Weights of a small transformer language model.
Size: 4 heads of 64, vocabulary 1024, 10.7M parameters.
Architecture: biases, attention and MLP in parallel.
Each number is 128 + 24 x the weight over its row's rms, rounded and kept within 0 to 255. Layers, rows and columns count from 0. The size above them is the row's rms in percent of the matrix's.

# layer 10 MLP up, 896x256, rms 0.168, rows 638-691, columns 128-255
size [101 105 102 103 109 100  94  96  99  98 103  97 100 106 104  96 104 100 104  98 104  96 103 102 104  95 100 102 100  96  99  99  97 105 106 102  99 102  98 103  98  92  91  95  98 102 103  98  98 105  95  99  97 100]
[[140 149 138 144 121 135 105 126 163  92 138 156 112 170 111 104 128 113 122 108 141 123  82  95  90 122 117 153  92 138  94 139 146 118 146 155  90 203 140 100 141 108 106 130 117 134 110 120 138 155  90 111 108 126 143 150 169 128  93 106 152 134 149 138  93 162 102 136 144 100 167 148 100  86 151 128 115 133 103 144 108 141 137 124 137 130 126 142 115 121 181 159 128 144 152 149 118 131 140 141 128 119 141 145 111 133  87 147 106 120 101 131 133 121 103 131 153 160 125 115 120 136 151 120 152 128 107 147]
 [134 128 143  90  86 158 141  99 125 140 144  97 135 146 114 138 114 131 141  79  99 109 155 134 113 105 148  85 102 138 112  58 129 112 147 135 129 167  99 143 107 134 129 165 151 128 155  92 151  88  59 116 134 137 133 132 119 138 146 169 165 153 109 159 167 126 147 169 141 148 101 144 166 116 134 139  97  90 114 124 147 179 136 129 109 120 183 155 159 126 140 131 114 174 131 131 118 108 134 123 152 107 118 107 122 128 109 128  98 123 118 156  83  94 132 136 134 109 131 106 169 130 133  89 119 132 140 138]
 [119  99 137 132 109 147 126 121 111 119 125 145 102 142 128 110 103 118  86 150 103 112 110 104 138 143 104  95 136 151  88 143 100  97 121 135 109 152 107 121 165  98 164 115 159 111 176 155 125 117 170  89 107 120 166 169 136 150 167 145 156 134 138 126 126 139 107 165  94  67 158 189 136 120 139 113 164 103  99 123 148 135 157 105 128  98 112 130 125 102  94 147 133 116 151 140 146 119 140 118 138  84 105 126 119 141  62 109  96 132  80  87 167 158 123 143 134  69 143 129 140 116 117 128 108 158 104 146]
 [117 156 150  96 115 138  94 121  89 138 122 156  86 129 100 153 114 157 126 157 123 123 108 126 141  95 164 112 117 122 137 146 141 124 146 160 134 115 180 100 149 149 130 130 144 139 114 116 120 130  89 137 104 148 109 130 193 118 142 146 112 116 109 140 126 115  95 149 145  93 162 137  97 110 159 135 118 134 130 123 121 109 157 134 151 138 122  66  94 138  79 154 133 157 109 180 106 152 115 118 114 123 113 127 179 101 152  82 136 131 144  81 141 147 125 150 161 172 120  59 127 172 110 145 130 112 104 118]
 [111 115 105 143 131 106 126 116 114 111 110 146 129 126 124 154  83  88 151 128 142  93 134 119 183 132 193 147 153 141 147 131 149  82  85 141 114 173 148 100 131 147 127 161  89 128 125 156 117  99 114 134 137 119 180 144 123 163 122  90 135 126  83 106 129 121 138 115  87 100 159  95 132 102 127 109 121  95 161 130 142 128 120 151 107 144  93 131 138 152 106 113 155 141 136 106 157 128 104 131 137  85 127 129 139 114 130 108 119 157 165 143 107 141 134 163  59  97 121 175  96 105 146  94  82 126 127 137]
 [124 108  94 153  86 121 147 134 138 144 154 133 144 117 142 124 154 150 109 138 144 151 133 127 110 138 131 158 112 121 132 117 147 136 138 132 143 142 131 107 153 168 103 145 134 140 131 135 136 124 143  64 140 164 118 119 151 114 109 128 151 127 137 166 148 119 115 125 128 111 142 121 138  96 109 126 183  92 143 102  90 185 125 155 105 116 122 113  70 163 103 102 116 128 153 112 111 133 111 157 119 147 132  86 135 125 163 106 138 119 124 119 150 154  85 128 136 173 107 165 138  89 129 151 158 143 162 110]
 [149 138 126 123 139 165 161 101 126 124 115 148 126 132 147 140 139 112 154 136 128 129 133 107 107 120 158 158 147  85 133 122 152 113 123  78 117 140 152 163  86 122 152 115 126 115 141 109  95 107 148 124  93 116 121 151 161 118 145 120 176 146 128 103 160 137 156 148 111 132 103 164 149 122 124 128  98  89 136 137 133 150 141 136 132 120 125 112  92  96 146 153 100 155 114 121 111  76 132 101 145 140 114 117 167 125 113 153 133 130  76 107  79 105 148 160 106 159 189 137 160 152 120  94 171 122 119 112]
 [132 119 163 183 182 124  97 145 137 131 175 113 142 115 132 143 112 118  80 126 156  99 122 157 147 143  78 156  98 105  90 129 113 144 143 139 158  78 146 110 126 143 132 132 146 108 180 157 110 146 129  89 125 141 154 157 109 140 123 191 149 141 157 159 138 151 151 111  93 138  98 140  84 117 112 117 124 162  97 161 135 168 184 146 115 114  90 137 146 127 118  98 105 139 127 126 116 129 128 180 134 129 113 146 147  95 119 125 120  99 123 162 101  74  96 127  96 106  98 117 120 115 119 114 105 155 132 149]
 [ 96 147 115  98 124 119 108 144 112 171 151 119  94 113 184 127 111 139  92 147  47 153 180 159 137 105 162 115 159 106 124 127 147 115 159 138 138 102  73 125 108 136 125 148 159 144 115 137 162 127 161 140 120 131 139 118 160 113 103 147  94 144 115 119 126 103 112 118 132 138 150 116 124 148  99  97 152 112 139 141 129 120 124 131 140 131  72  98 130 137 169 166  87 143 147 143 117 148  84 148 160 137 108 116 124 153 128 151 112 103 148 161 112  92 104 140 122 132 145  66 133 186 129  99 106 121 116 139]
 [135 162 103 125  92  81 122 128 129 135 125 143 103 124 193  90 145 167 138 147 100 138 156 148 129 113 117 161 124 106 150 101 104  97  91 151 135 118 120 135 114 157  92 119 136 129 127 149 152 151 171 136 139  93 110  88 124  94 127 106 145 128 142 119 106 129 142  97 115 141  88 129 136 148 144 100 153 133 175 133 125 131 138 158 146 108  64 126 102 160 135 136 118 135 157 100 117  90  76 174 122 115  94  95 141 141 118 130 147 132 148 154 137  85 135 155 136 149  93 104 111 123  98 112 109 124 146 102]
 [139 134 140 160 138  81 138 132 118 131  96 132 116 152 156 133 113 125 133  98 153 131 122 144 147  83 154  97 119 100 148 143 113 104 155 129 181 104 121 122 151  92 144 124 101 146 127 151 102 117 145 151 148 130 190  91 120 150 108 126 152  93 119 124 125 153 166 139 107 133 130 128 128 154 147 142 133 100  70 155 105 146 110 132 104 138 103 124 119 144 146 142 145 184 142 161 127 158 137 147 125 116 127 142 106  83 176 175 136 118 139 123 117 119 156 149  54 123 139 113 166 108 141  99 119 122 144 103]
 [125 106 128  80 116 153 160 143 112  84 146 125  99 145 131 124 134 115 149 133 145 133 182 119 139 153 175 164 145 107 107 162  92 138  69 138 105 129  94 114 110 115 107 144 162 133 166 140 101 140 145 121  98 170  94 115 116 127 128 134 136 166 162 109 110 149 107 146  93 157 128 160 171 116  99 157 129 133 101 140 130 166 154 109 105 169 123 105 141 108 125 145 111 130 149 131 110 173  92 110  90 144 138 118 114 140 105 120 115 135 149 160 123 145 172 120 144 121 136  95 128 140  93 113 131 118 117 115]
 [119 145 100 147 132  83 146 140 116 116 147 108 119 165 123 119 133 128 118 135 112  86 115 136 118 104 111 134  83 123  74  88 111 166 103 130 113 143 115 111 147 129 111 126 147  65 109 131 142 187 131  87 115 105 126 136 101  97  85 134 123 142 123 143 112 149 151 111 177 134 186  81 155 112 153 137 128 156 126 137 109 144  98 130 128 111 159 111 102 117 120 106 119 143  98 113  86 160 107 152 170  87 157 128 119 143 114 126 164 113 168 150  75 151 143 155  88  89 142 143  99 111 147 136 163 107 106 160]
 [114 146 154 151  62 123 116 156 100 139 164 151  85 120 146 136 137  99 129 101 115  83 148 118 112 141 100 119 124 119 136 153 110 147 108  84 102 103 124 106 154 102 138 165 113 143 157 123 110 167 142 140 123 117 130 173  94 133 114 133 108 146 131 107 105 123 105 131 129 141 143 177 132  48 128 142 153 142 134 178 120  87 154 116 123 126  94 122 114 109 111 116 120 133 164 127 142 152 157 106 146 114 114  98 154 102 132 180 138 141 151  99 134 126 135 127  73 114 171 144 117 127  85 119 117 110 159 103]
 [130 127 156  76  96 117 134 101 157 134 119  94  93 114 176  97  80 125 139 109 138 119 185 129 127 137 118 139 154 130 152 155 120 177 166 134 111 135  97 139 150 138 164 110 171 127 142 115 144  80  90  93 133 116  82 125  90 122 157 131 141 135 114 114 130 192 181 127 134 130 162 149 148 114 119 125 155 119 107 118 142  98 151 170 125 146 155  86 130 113 159 118 120 156 117 136  87  85 132 149 142 145 167 136 111 133 175 141 131 177 171 163 144 101 126 147 155 152 132 141 115 114 139 166 178  78 132 115]
 [ 76 168 122 130 149 122 104 105 129 154 110 126 151 145 117 101 131 153 121 160 122 105 136 112  80 118 182 124 139 146 128 183 175 141 125 133 138 153 125 149 122 118 133 176 117 118 113 121 189 156 130 142 150  96 158 100 123 106 152 197  80 121 143 138 135 142 129 102 124 120 131 146 131  82  98 138 113 107 114 136 129 151  95 145 142 142 169 123 169  82 106 169 125 137 148 160  76 113 142 102 149 113 130 100 125 110 117 156 108 127 142 159 105  79 147  88 102 135 149 142  92 153 141 124 125 102  62 118]
 [153 128 125  84  94 118 175 160 126 136 142 147 130 176 132 127  95 104 147  96 145 156 129 125 135 156 133 150 180 147 121 130 129  97 121 116 116 136 134  85 126 115 142 129 128 127 126  97 109 118 130 118 153 137 131 110 102 144 127 148 105 125 144  84 145 144 120 122 157 130 143 115 129 145 129 140 163 124 123  84 171 126 115 149  81 195 119 134 135 106 140  96  99  84 103 153 122 141 108 146 135 168 145 108 118  78 113 141 117 102 140 147 123 136 106 124  94 171 154 137  58  90 110 151 126 102 118 172]
 [122 106 115 127 120 149 172 136 139 100 137 127 165 124 171  89  92 130 154 141 157 124 121 139 118 111  99 115 104 120 134 134 129 161  65 153 130 110 142 101 142 132 133 128 102 162  98 125 108 158  98 160 138 129 122 140 108 106 101 150 129 139 123 153 134 124 119  89 125 121 153 153  92 151 125  95 131  85 148 137 142 192 109 129 143 107 123 105 139 148 127 141  85 103 118 129 159 107 106  83 107 123 118 136 103 155  59 136 123 128 121 147 103 125 175 187  94 147 163  83 128 128 138 124 127 148 112 151]
 [150 179 102 159 114 131  87 129 135 126 120  95 102  87  90 137 134 128 107  79 113 198 105  90 140 148 146 134 170  94 103 116 167 129 100  94 126 129 141 136 137 151 174 159 159 116 134 128 125 126 136 118 114  87  98 157 158  90 165 137 156 136 102 117 128 108 111 137  80  84 124 149 149 139 103 138 138  99 136 144 154 167 153 153  91 102 145 179 117 127  94 122 147 171 146 129 158 123 141 104 143 144 134 119 166 159 118  72 105 128 130 140 122 150 152 123 116 138 137 129 105 111 145 139 138 121 154 118]
 [104 129 137 120 148  97  81 104 141 107 167 138 178 132 138 152 182 136 124  82  99 135 123 112 163 154 132 137 134 128 156 145 119 139  98 149 143 124 134 160  96 126 130 116 143 138 151  90  90 119  95 160 136 136 137 107 103 132 143  80 133 101 101 142 164  84  74 197 112 122 156 134 138 151 133  89  95 151 140 132 132 131 155 143 104 120 120 104 161 120 137 179 162 120 141 120 156 132 194 128 112 150  96  84 155 167  87 138 139 107 144 127 112  63 160  58  90 130 148 125 107 122 127 147 132 136 169 118]
 [110 146 136 132 147 142 135 133 125 117 174 112  94 104 141 118 170 117 152 130  94 162 125 136 133 140 116 108 147  90 117 139 102 127  97  88 130 149 142 151 125 141 147 138 114 115 150 122 107 150 143 145 140 153 107 119  90 136 112 164 143 119 134  86 163  97 146 123 149 146 108 139 186 125  91 153 133  52  88 133 102 103 108 137 144 100 182 132  72 118 126 150 128 150 126 130 139 163 133 137 170  99 127  72 107  99 156  97 172 122 134 131 146 131 169 141 113 105 160 190 111 133  84 131 143 118 131 116]
 [173 130  87  83 158 162 162  67 111 140  99 136  92 141 129  94 119 123 109 112 115 124  89 118 133 104 130 120 101 143 139  96 151  91 157 174 101  93 106 134 145 108 130 153 146 130 153 134 106 144  83 137 162 106 110 158 133 128 131 156 115 144 150 164 109 170 122 138 141 122  78 166 124 136  96 148 122  94 109 144 147 123 139 133 135 108 106 125 133 166 136 141 105 152 149 107 130 127  75 144 129 165 143 136 119  93 124  89 109 155 116 162  84 172 131 117 143 119  95 129  91 111 141 124 148 139 126 151]
 [139 103 112 156 113 132 167  97 127 134 116 170 130 131 141 115 162 132 120 156  99 133 162  86 129 124 147 113 109 163  89 144 155 131 126 152 136 159  96 151 133 108 118 140 135 104 136 171  94  99 100 112 117 133 150 127 161 111 118  97 113 152  89 138 123 129  90 134 126 144 121 173 111 162 165 128 100 106 107 167 123 132 107 157 135 141  75 166 132 119 120 130 107 119 147 162 117  95 123 157 117  71 143 170 149 109 161 145 153 106 122 130 106 157 146 163 138 144 116 107 112 156 144  98 135 120 161 142]
 [112 125 119  92 136 123 158 151 170 118 140 110 155 106  91 152 158 119 123 111 119 143 115 158 142 122 137 109 107 146  92 142 130 170 104 123 167 112 141 106 136 111 118 145 106 123 142  97  92 111 112 114 143  69 138 163 142 111 142 150 118 121  74 159 112 135 140 125 163 146 169 145 141  87 164 140 114 138 128 134 158 102 135 122 148 141 102 128 107  92 134 123 130  87 140  96 103 126  69 114 142 135 115 147 129 104 136 128  89  64  77  91 112 116 146 156 138 187 119 154 130  91 142 156 131 157 164 144]
 [ 85 107 174  74 100  66 100 105 123 118 128 157 158 129 164  90  94 147 136  93 130 129 110 149 136 140 113 136 142 143 124 134 122 116 154 109 113 138 121  94 103 146  98 183 151 136 164 155 139 140 109 129 143 128  94  86 112 121 141 135 146 110 134  99 109 117 145 145 112 157  63 124  92 129 153 136 168 129 100 148 154 122 104 133 109  96 115 123 142 135  99 125 119 139 125 128 144 147 152 133 152 118 124  92 120 113 135 142 146 141 129 133  87 122 142  88  79 165 123 135  99 145 149 159 162 177  78 123]
 [139 123 140 174 100 135 148 159 100 104 140 115 121 128  86 105 120 174 159 100 132 124 121 143 137 153 147 138 149 128 131 148 119 126 135  86 158 111 145 113  95 140 156 202 139 125 166 118 112 125 131 114 163 122 128 121 105 149 161 115 120 116 162 118 137 142 138  92 145 157 101 124 166 150 152  92 118 127 123 113 172 145 156 154 161 148 112 142 157 100 124  98 147  88 124 153 120 134  90 127 127 143 109 127  56 108 114 156 173  94 149 130 102 102  74 144 137 119 122  89 143  76 149 129 106 134 106 164]
 [108 126 120 106 125 125 163 129 170 120 152  76 176 117 181 163 143 141 161 126 129 113 150 157 133 145 125 119 122  86 123 116 130  97 120 123 164 133 148 147 122 143  83 122 157 129 112 111 114 108 120 122 129 110  93 150  97 134  95 165 123  91 152 145 118 148  89 145 117 106 171 183 126 114 169 114 105 131 124  92 178 142 122 139 137 141 155 103 113 146 167 111 123 181  61 117 125 127 165 141 139 112 105 154  82  57 134 111 111 103 130 113 127 152 138 112 126 108 111 119 127 154 131 125 107 127 102  97]
 [147 121  97 144 116 131 110 126  76 127 186 133 149 139 113 137  98 146 150 120 148 106 121 101  85 132 108 108 116 179 137 124 144 121 124 120 145 154 100 120 139 129 152 109  96 126 114 153 129 110 114 139 141 101  74 143 110 122 113 142  94 120 137 160 122  79 100 179 106 126 151 175 124 119 103 126 142 123 144  69 113 133 109  43 138 152 111 111 172 149 138 121 138 160 128 141 100  80 147 164 116 114 152 112 129 152 124 113 159  97 139 104 139 110 138 154 123 101 157 105 141 134 102 155 107 120  78 128]
 [ 80 103 130 139 107 159 114 112 166 120 111 171 124 126 140 142  89 121 127 115 107 135 105 123  86 125 130 129  96 100 139 136  99 167 129 165 100 155 153 153 115 128 125 136 129 124 160 142 113 113 122 118 133 124 122 114  84 137 113 162 138 140 112  94 133  92 101 142 110 114 174 105 135 106 145 140 147  98  41 135 158 124 132 149 125  97 111 181 103 145 153 143 114 144 113 116 158 110 129 137 191 113 104 156 104 112 136 146 106 142 152 128 147 122 145 176 142 135 155 106 110 114 151 112 176 124 124  88]
 [142 118 118 160 158 144 130  90 106 143 122 152  97  62 139 108 112 150 150 132 109 116 152 152 124 154 117 128 131 145 153  81 137 126 165 131 160 140 120 165 125  98 141  99 134 109 151 175 126 144 105  65 132  79 170 138 116 134 161 138 151 112  95 121 136 118 111 147 154 172 132 126 103 107  93 110 137 155  97 109 108 141 121 128 108 115 110 135 145  97 198 132 106 132 118 125 119 122 131 125 118 132 161 119 125 130 124 128 157  86 175 100 133 154 105  97 189 103  84 128 178 113 139 166 105 140 121 110]
 [164 148 140 160 137 135 121  99 102 174 113  94 146 162 137 160  97 132 126 133 197 119 132 116 110  85 142 111 164 155 124 120  96 143 157 117 108 121 106 151  79 134 113 102 131 150  76 134 129 163 132 152 151 163 138 148 103 114 160 138 144 111 110 117 185  87 118  86 118 131 125 116 135 154 130 130 174  92 101  91  81  72 168 136 127 129  84 145 153 194  92 135 124 168 113 130 107 146 150  97 143 107 143 150 120 166 148 138 161 140 152 168 124 125 126 127 176  98 136 103 123 127 132 154 139 123 114 115]
 [130  85 112 102 156 112 126 114 135 144 126 125  98 161 140 155 129 128 100 138  66 145 146 147 145 135 142 133 137 125 179 108 172 109 173 109 126 124 109  85 118 109 176 141 137 155 134 126 144 113 126 144 132 180 106 121 117 125 134 130 182 124  82 138  90 131 181 143 138 134 194 102 119 165 122 104 131 110 154 161 112 117 179 146 124  73 102  98 133 127 105 130 123 124 104 136 110 158  91 147 152 161 171  97 110  85 131 128 142 145 123 144 149 120 166 138  86 108 137 127  97 133 165 136 107 114 134 137]
 [145 128  95 124 173 149 136 156  83  82 163 164 131  89 136 102 115 119 140 171  92 145 150 151  95  89 133  89 125 123 144 114 133 139  89 127 125 155 120  90 161 141 136  93 131 141 131 124 110 150  72 117 170 111 132 114 128 168 113 128 149 128 107 110  79 118 118 135 146 164 116 115 133 106 125 139 111 124  93 123 142 146 108  92  74 163 119 145 165 161 133 160  70  85 127 110 130 148 106 143 111 111 135 112  76 149 114  75 130 144 136 122 125 172 150 133 155 112 106 188 182 160 130 129 108 124 119 155]
 [104 170  94 145 130 119 134 122  90 149 135 145 168 124 131 122  95 151 134 141  86 127 104 107  98 167 134 131 126 119 121 186 120 125 138 123 130 141 102 108 139 117 121 165 115 140 144 143 146 146 121 114 137 147 145 103 144 154 115 142 144 157 121 128 114 136 121 113  94  98 133 162 133 162 150 146 136 156 159 122 146 117  88  88 155  87 143 123 124 117 140 104  59 134 120 137 119 126 155  97 119 114  90 155  88  99  99  96 129 125 135 112 139  93 154 172  97 155 150 136  85 142 144 173 107 125 140 157]
 [ 91  89 120 119 142 144 162 124 135 153 102  99 149 147 127 130 109 104 137  69  75 148 144 119 149 134 138 130 145 182 102 107 112 122 130 129 129 143 149 130 113 102 116 148 166 152 131 120 142 123 121 136  97 163 139 148  90 109 109 154 108 127 184 105 129 104 136 113 120 171 154  82  91 110 149 148 114 127  87 111 145 132  94 153 119 126 153 122 115 138 122 143 130 124 150 114  98 123 157 110 140  76 170 142 131 106 106 116 133 151 111 151 133 137 119 109 114 151 135 143 114 128 129 162 110 157 164  99]
 [119 106 128 120 127 136  93 146 152 141 153 131 133 144 102 133 119 145 130 152 125 170 130  86 133 139 131 145 107 121 158 105 154 103 137  58 115 146 146  69 137 136  93  97  94 151 150 138 123 111 105 114 134  73  62 130 112 130 152 163 143 132 167 120 128 152 136 110 120 102  99 149  91 143 119 144 117 140 115 132  62 176 120 122 118 141 137 137 115  94 173 103 133 105 163 120  96 138 105 127 122 124 188 108 143 100 155  73 123 111 187  72 161 155 128 114 143 113 110 117 137  95 154 122 159  83 160 123]
 [105 130 163 173 113 134 126 172 125 124 108 131 156 119 152 153 161  98 137 154 125 152 214 131 107 148 126 132 102 121  45  98 123  92  90 118 155 112 124 115 114  92 119 142 133 122 131 146 151 172  98 120 158 151  84 139 136 146 151 145  96 110  97 140 141 109 164 145 149 157 133 166 149  94 120 129 152 129 136 129 132 142 116 135 138  90 148 132 105  95 115  88  99 132 108 161 120 108 158 152 138  90 142  90 136 116 171 184 121 142 137 139 108 120 120 153  94 127 144 140 157 141 118 105 129 128 111 122]
 [140 117 140 118 132 124 129 111 133 114 140  99 107 135 107 151  85 134 104 126 132 125  85 138 171 146 124 114 123 103 134 109 139 117 118  87 148 116 121 124 159 135 167 160 122  96 139  99 114 128  91  63 128 132 147 123 102 129 121 156 125 118 159 150 168 162 125 182 128 110 106 136 138 107 115 175 149 122 143 124  67 127  88 112 131 145 120 137  84  88 123 115 133 109 157 134 128 120 132 147 141 162  80 127 144  96 157 119 116  91 189 132 127 139 144 193 128 159  79 107 133 159 151 121 132 152 127 163]
 [143 117  83 163 109 112 180 145 173 118 174 140 151 144 138 125 102 133 102 117 110 166 158 112 115 115 128 170 163 128 116 145 117 141 133  97 157 107 138 143 146 132 107 141  91 133 168 131 131 103 121 183 156  95 174 121 112 121 132 146 119 106  89 107 125 141 107  91  87  91 113 175 151 155  97  83 138 137 140  94  95  83 123 142 127 129 134 125 129 117 130 107 147 127 156 143 155 109  90 128 131 179 133 113 195  85 101 127 141 116 121 164 135 141 143 115 107 146 135 101 157 118 140 140 133 111 102 166]
 [109 115 141 155 114 131 151 158 118 149 123 132 138 172 128 137 130 157 156 145 149  74  76 127 159 112 137  86 132  97 144 155 145 110  97 156 114 175  92 111 178 114 132 112 102 153 114 123 131 114  73 121 167 113 117 144 127 131 171 128 145 139 130  87 125 161 134 106 170 106 121 100 128 128 129 137 133  96 133 134 117 115 133 127 123 159 108 133 122 156 107 111 105 122  80 149 134 115 144 186  77 158 111  95 124 133 124 120 153  56 115 107 119 128 165 160 145 143 108 125 140 101 123 121  97 101 130  99]
 [137 100 142 133 130 106 134 108 127 132 143 152  95 107 133 148  78 181 168 122 121 145 107 175 139 111  88  93 179 179 108 184 149 159 116  71 148 120 107  98 144 122  97 121 112 161 136 134 116  80 138 170 135 137 107 112 126 155 152 134 110 164 112 163 127  75 145 161 153 128 124 146 146 136 108 125 108 141 120 103 100 137 136 132  91 167 124 115 130 136 135  99 137 162 110 119 142 132 108 120 167 125 129 125 124 136 135 112 140 131 138  95 136 122 123 149 125 126 134 153 110 129 104 136 100 158 102 137]
 [134  92 141 124 136  95  94 149  93 126  96 118 129 132 100 105 139 109 119 123 138 195 172 123 123  90 101 116 138 129 159 133 111 149 117 124 102 122 120 105 107 142 100 111  92 157 143 159  97 152 133 146 110  98 146 119 121 140 142 134 124 151  57 121 144 129 141 122  91  76 158 147 171 119 144 128 142  79 139 146 155 137 165 152 112 204 166 154 150 189 151 146 120 123 129  97 124 107  63 126 132 126 132 117 143 131 138 147 139 139  90 114 147 127 165  95 149 146 137 122 141  97 129 150 136 147  98 121]
 [136 119 116 104 128 132 123 133 129 121 118 143 102 149 103 100 129 132  93 117  98 130  94 101 112 141 106 159 132 139 112  70 104  76 117 141 119 137 131  91 106 101 141 135 151  71 172 171 129 138 187  83 115 108 146 127 113 117 108 131  98 131 136 159 141 158 114 141  98 176 116 143 119 125 144  68  78 150  93 130 131 137  96 141 119  84 157 119 159  80 151 163 157 134 171  91 141 124 152 116 179 128 148 121 114  91  80 129 143 129 123 169 127 148 125 156 175 129 150 113 138 101 116 161 130 138 155 141]
 [149 102 129 156 156 118 132 129 159 100 101 129 115  98 147 119 140 144 107 113 158 135 127 134 149 158 134 141 128 124 129 138 113 136 154 105 157 119 116 171 158 128 117 159 123 129 132 130  98 156  77  93 181  96 131 148 135 151 110 174 157 120 118 117 156 128 114 147 112 119 140  95 147 140 120 147 150 165 117 131 108 121 182 146 144 100 136 102 132 140 130 163 142  96  99 116 101 151 143 134 150 146 115 162 117 144 191 103  46 122 132 118 139 147  97 124 167 149 152 175 134  95 122 122 108  94 149 137]
 [112 158 141 143 127 155 130 115 133 148 152 116 162 133 119  92 119 134 113 170 108 106 166 147 140 117 168 152 112  81 142 130 123 121 113 208 118 127  94 130 158 115 130 181 114 128 135  93 126  89 156 132 116 143  79  72 127 115 104 135 130 108 155 136 138 163 116 136  98 132 119 127 134 128 148 151  96 116 105 134 163 177 108 122 109  99  91 127 146 146 131 126 141 115 109 153 124 124 144 182 116 122  84 140 139 132 133 152 133 179 148 143 123 169 161 185 131  96 154 117 150 138 100 120 113  98 128 106]
 [137 131 103 141 103  98 118 140 107 145 121 162 120 155 159 125 138 153 125 126 168  99 123 108 116 106 166 124 118 142 121 133 157 118 115 116 115 109 122 108 115 104 132 143 132 135 152  72  97 126 100 121 135 116 181  94 107  80 162 148 135 159 176 139 100 170 118 164 153  85 183 106  88 122 140 121 160 150 125 107 152  95  88 165 120 105 166 108  94  70 131 143 101 145 145 162 121 145 137 162 149 151 181 100 118 123 131 153 172 131 182 124 155 116 100 164 113 122 152 162 142  83 104 144 118 123 113 181]
 [113 154 135 124 133 157 139 169 138 143 118 120 113 126 118 186 139 117 154 133 139 144 136 164 110 130 145  86 114 120 109 120 165 129 117  45 131 151 129 112 159 147 150 129 127 117  96 113  69 135 153 158 120 133 147  78 130 152  79 133  77 122 135 155 154 136 111 117 104 113 126 113 117 135 164 108 204 110  83 113 133 169 132 133 152 122 118  73 116 145 149 118  95 111 158 117 119 112 124 114 127 134 125 123 159 125 155 146 105 145 106 183 122 151 125 137 113 138 157 160 109 167  84 163 133 143 129 160]
 [157 122 121 130  96 148 183 160 152 161 114 141 101 137 134 138 113 168 119 153 187 161  89 129  98 129 115  77 121 113 136 167 134 103 162 100 150 143 147  98 146 119 137 121 138 134 153 141 166 129 140 153  99 108 101 121 187 146 148 153 173 118 141 121 150 133 118 137 151 106 144  94 105 111 139  95 146 127 123 111 126  95  95 170 134 133 110 121  83 155 136 101  92 122 110 137  84 149 112 160 167 154 129 115 165  73 156 144 100 161 130 125 139 137 140 127 132 104 124 155 168 112 181 126 124 122 104 113]
 [127 132 110 132 135 145 122 133 115 156 174 129 129 130 141 139  79 169 125 130 128 151 108 112 110 164 137  83 170 123 124 139 136 112 127 115  95 116 143 114 157 113 155 116 159 141 143  92 109 152 143 144 143 155 149 128  76 162 140  97 145 105 144 116  95  97 157 152 149 106 108 109 139 115 114 129 141 164 115 114 146 144 159 144 146 140 138  94  78 133 164 105 125 118 123 150 116 104  97 131 115 133 162 126  76 144 137 123 104 120 110 134 111  88 117 139 177 133 153 161 160 125 131 123 165 157 118 130]
 [118 115 154 116 118 131 140 111 155 139 122 149 136 118 162 115 102 141 109 119 138 145 154 148  98 116 157 167 150 104 108 109 173 132 161 106 152 154  69 114 148 141 156  91 140 150 130 132 126 126 115 107 143 182 128 127 161 131 121 114  89 144 156  97  86 127 112 130 114 130 140 121 108 126 139 141 108  70 142  96 115 109 174 155 145 120 113 130 156 134 103 138 104 133 138 127  94  67 116 125 177 132  95 117 114 121 106 132 116 107 152 161  97  94 108 128 116 128 114 150 128 155 173 146 126 106 113  91]
 [133 143 159 155 175  80 137 120 102 146 138 157 112 110 154 143 114 106 140  98 145 142 156 170 141  95 118 129 168 118 131 173  86 141 174 130 102 118 104 127  99 120 149 114  97 173 150 106 126 120  96 119 175 137 151 153 164 100 138 122 168 128 152  99 101 106 121  96 133  89 132 130 127 129 134  92 103 143 188 142 106 134 132 130 124 118 107 110 167 129 166 111  96 154 122 138 132 113 116 138  98 116 161 116 131 157 176 161 115  90 152 129 167 116 152 106 129  96 106 139 122 107 137 117 137 149 165 154]
 [155 121 103 120 144 151 112 122 122 159 116  90 141 115 122 168 127 124 121  99 163 142 116  88  89 144 123 122 136 100 145 153 175 121 116 131 118 134 100 151 171 167  96 103 158 148 130 124  93 134 112 136 161  65 170 150 126 135 136 119 164 157 137 125 147 133 123 175 129 113 113  99 131 120 142 126 113 143 111  65  69 124 141 123 153 109 163 119 127 123 184  96 140 105 114 184 142 135 110 185 109 106 136  86 123 134 126  99 123 122 144 130 146 115 139 108 143 128 181 114 135  91 115 137 116 133 132 161]
 [115 145 118 150  97 130  99 165 104 126 137 122 103 143 104 132  95  97 150 121 122 150 149 112 167 155 149 124 100 161 140 124  97  95 157 116 191 123 114 123  91 129 127 165 116 154 146 125 124 124 137 115 106 141 152 158 126 161 138 116  93  97 127 120 121 139 167 139  79 127 147 106 112 129 168 104 125 140 116 143 124 116 110  75 114 126 102 120 154 113 130  62 136 151 127 107  86 120 135 138 110 150  80 127 112 136 117 130 168 128  72 154 146 162 159 114 129 102 170 106 132 123  99 156 114 153 159 133]
 [105 111 139 111 140  85 120 169 145 124 132 102 100 119 124 123 124  96 154 161 163 124  59 102 132 125 105 115 104 153 116  83 154  96 172 180 118 128  93 125 140  98  96 117 143  95 107 137 127 133 123 118 145 126 154 100 122 148 150 112 133 111 105 123 138 127  92 119 127  83 160 100 133 116 141 156 125  85 143 117 106 134 130 172 105 157 120 143 152 115 113 131 117 101  96 131 132 166 124 171 135 132 147 129 116 111 124 131 149 150 157 127 114 149 147 142 160 124 147 123 138 141 128 143 129 138 128 128]]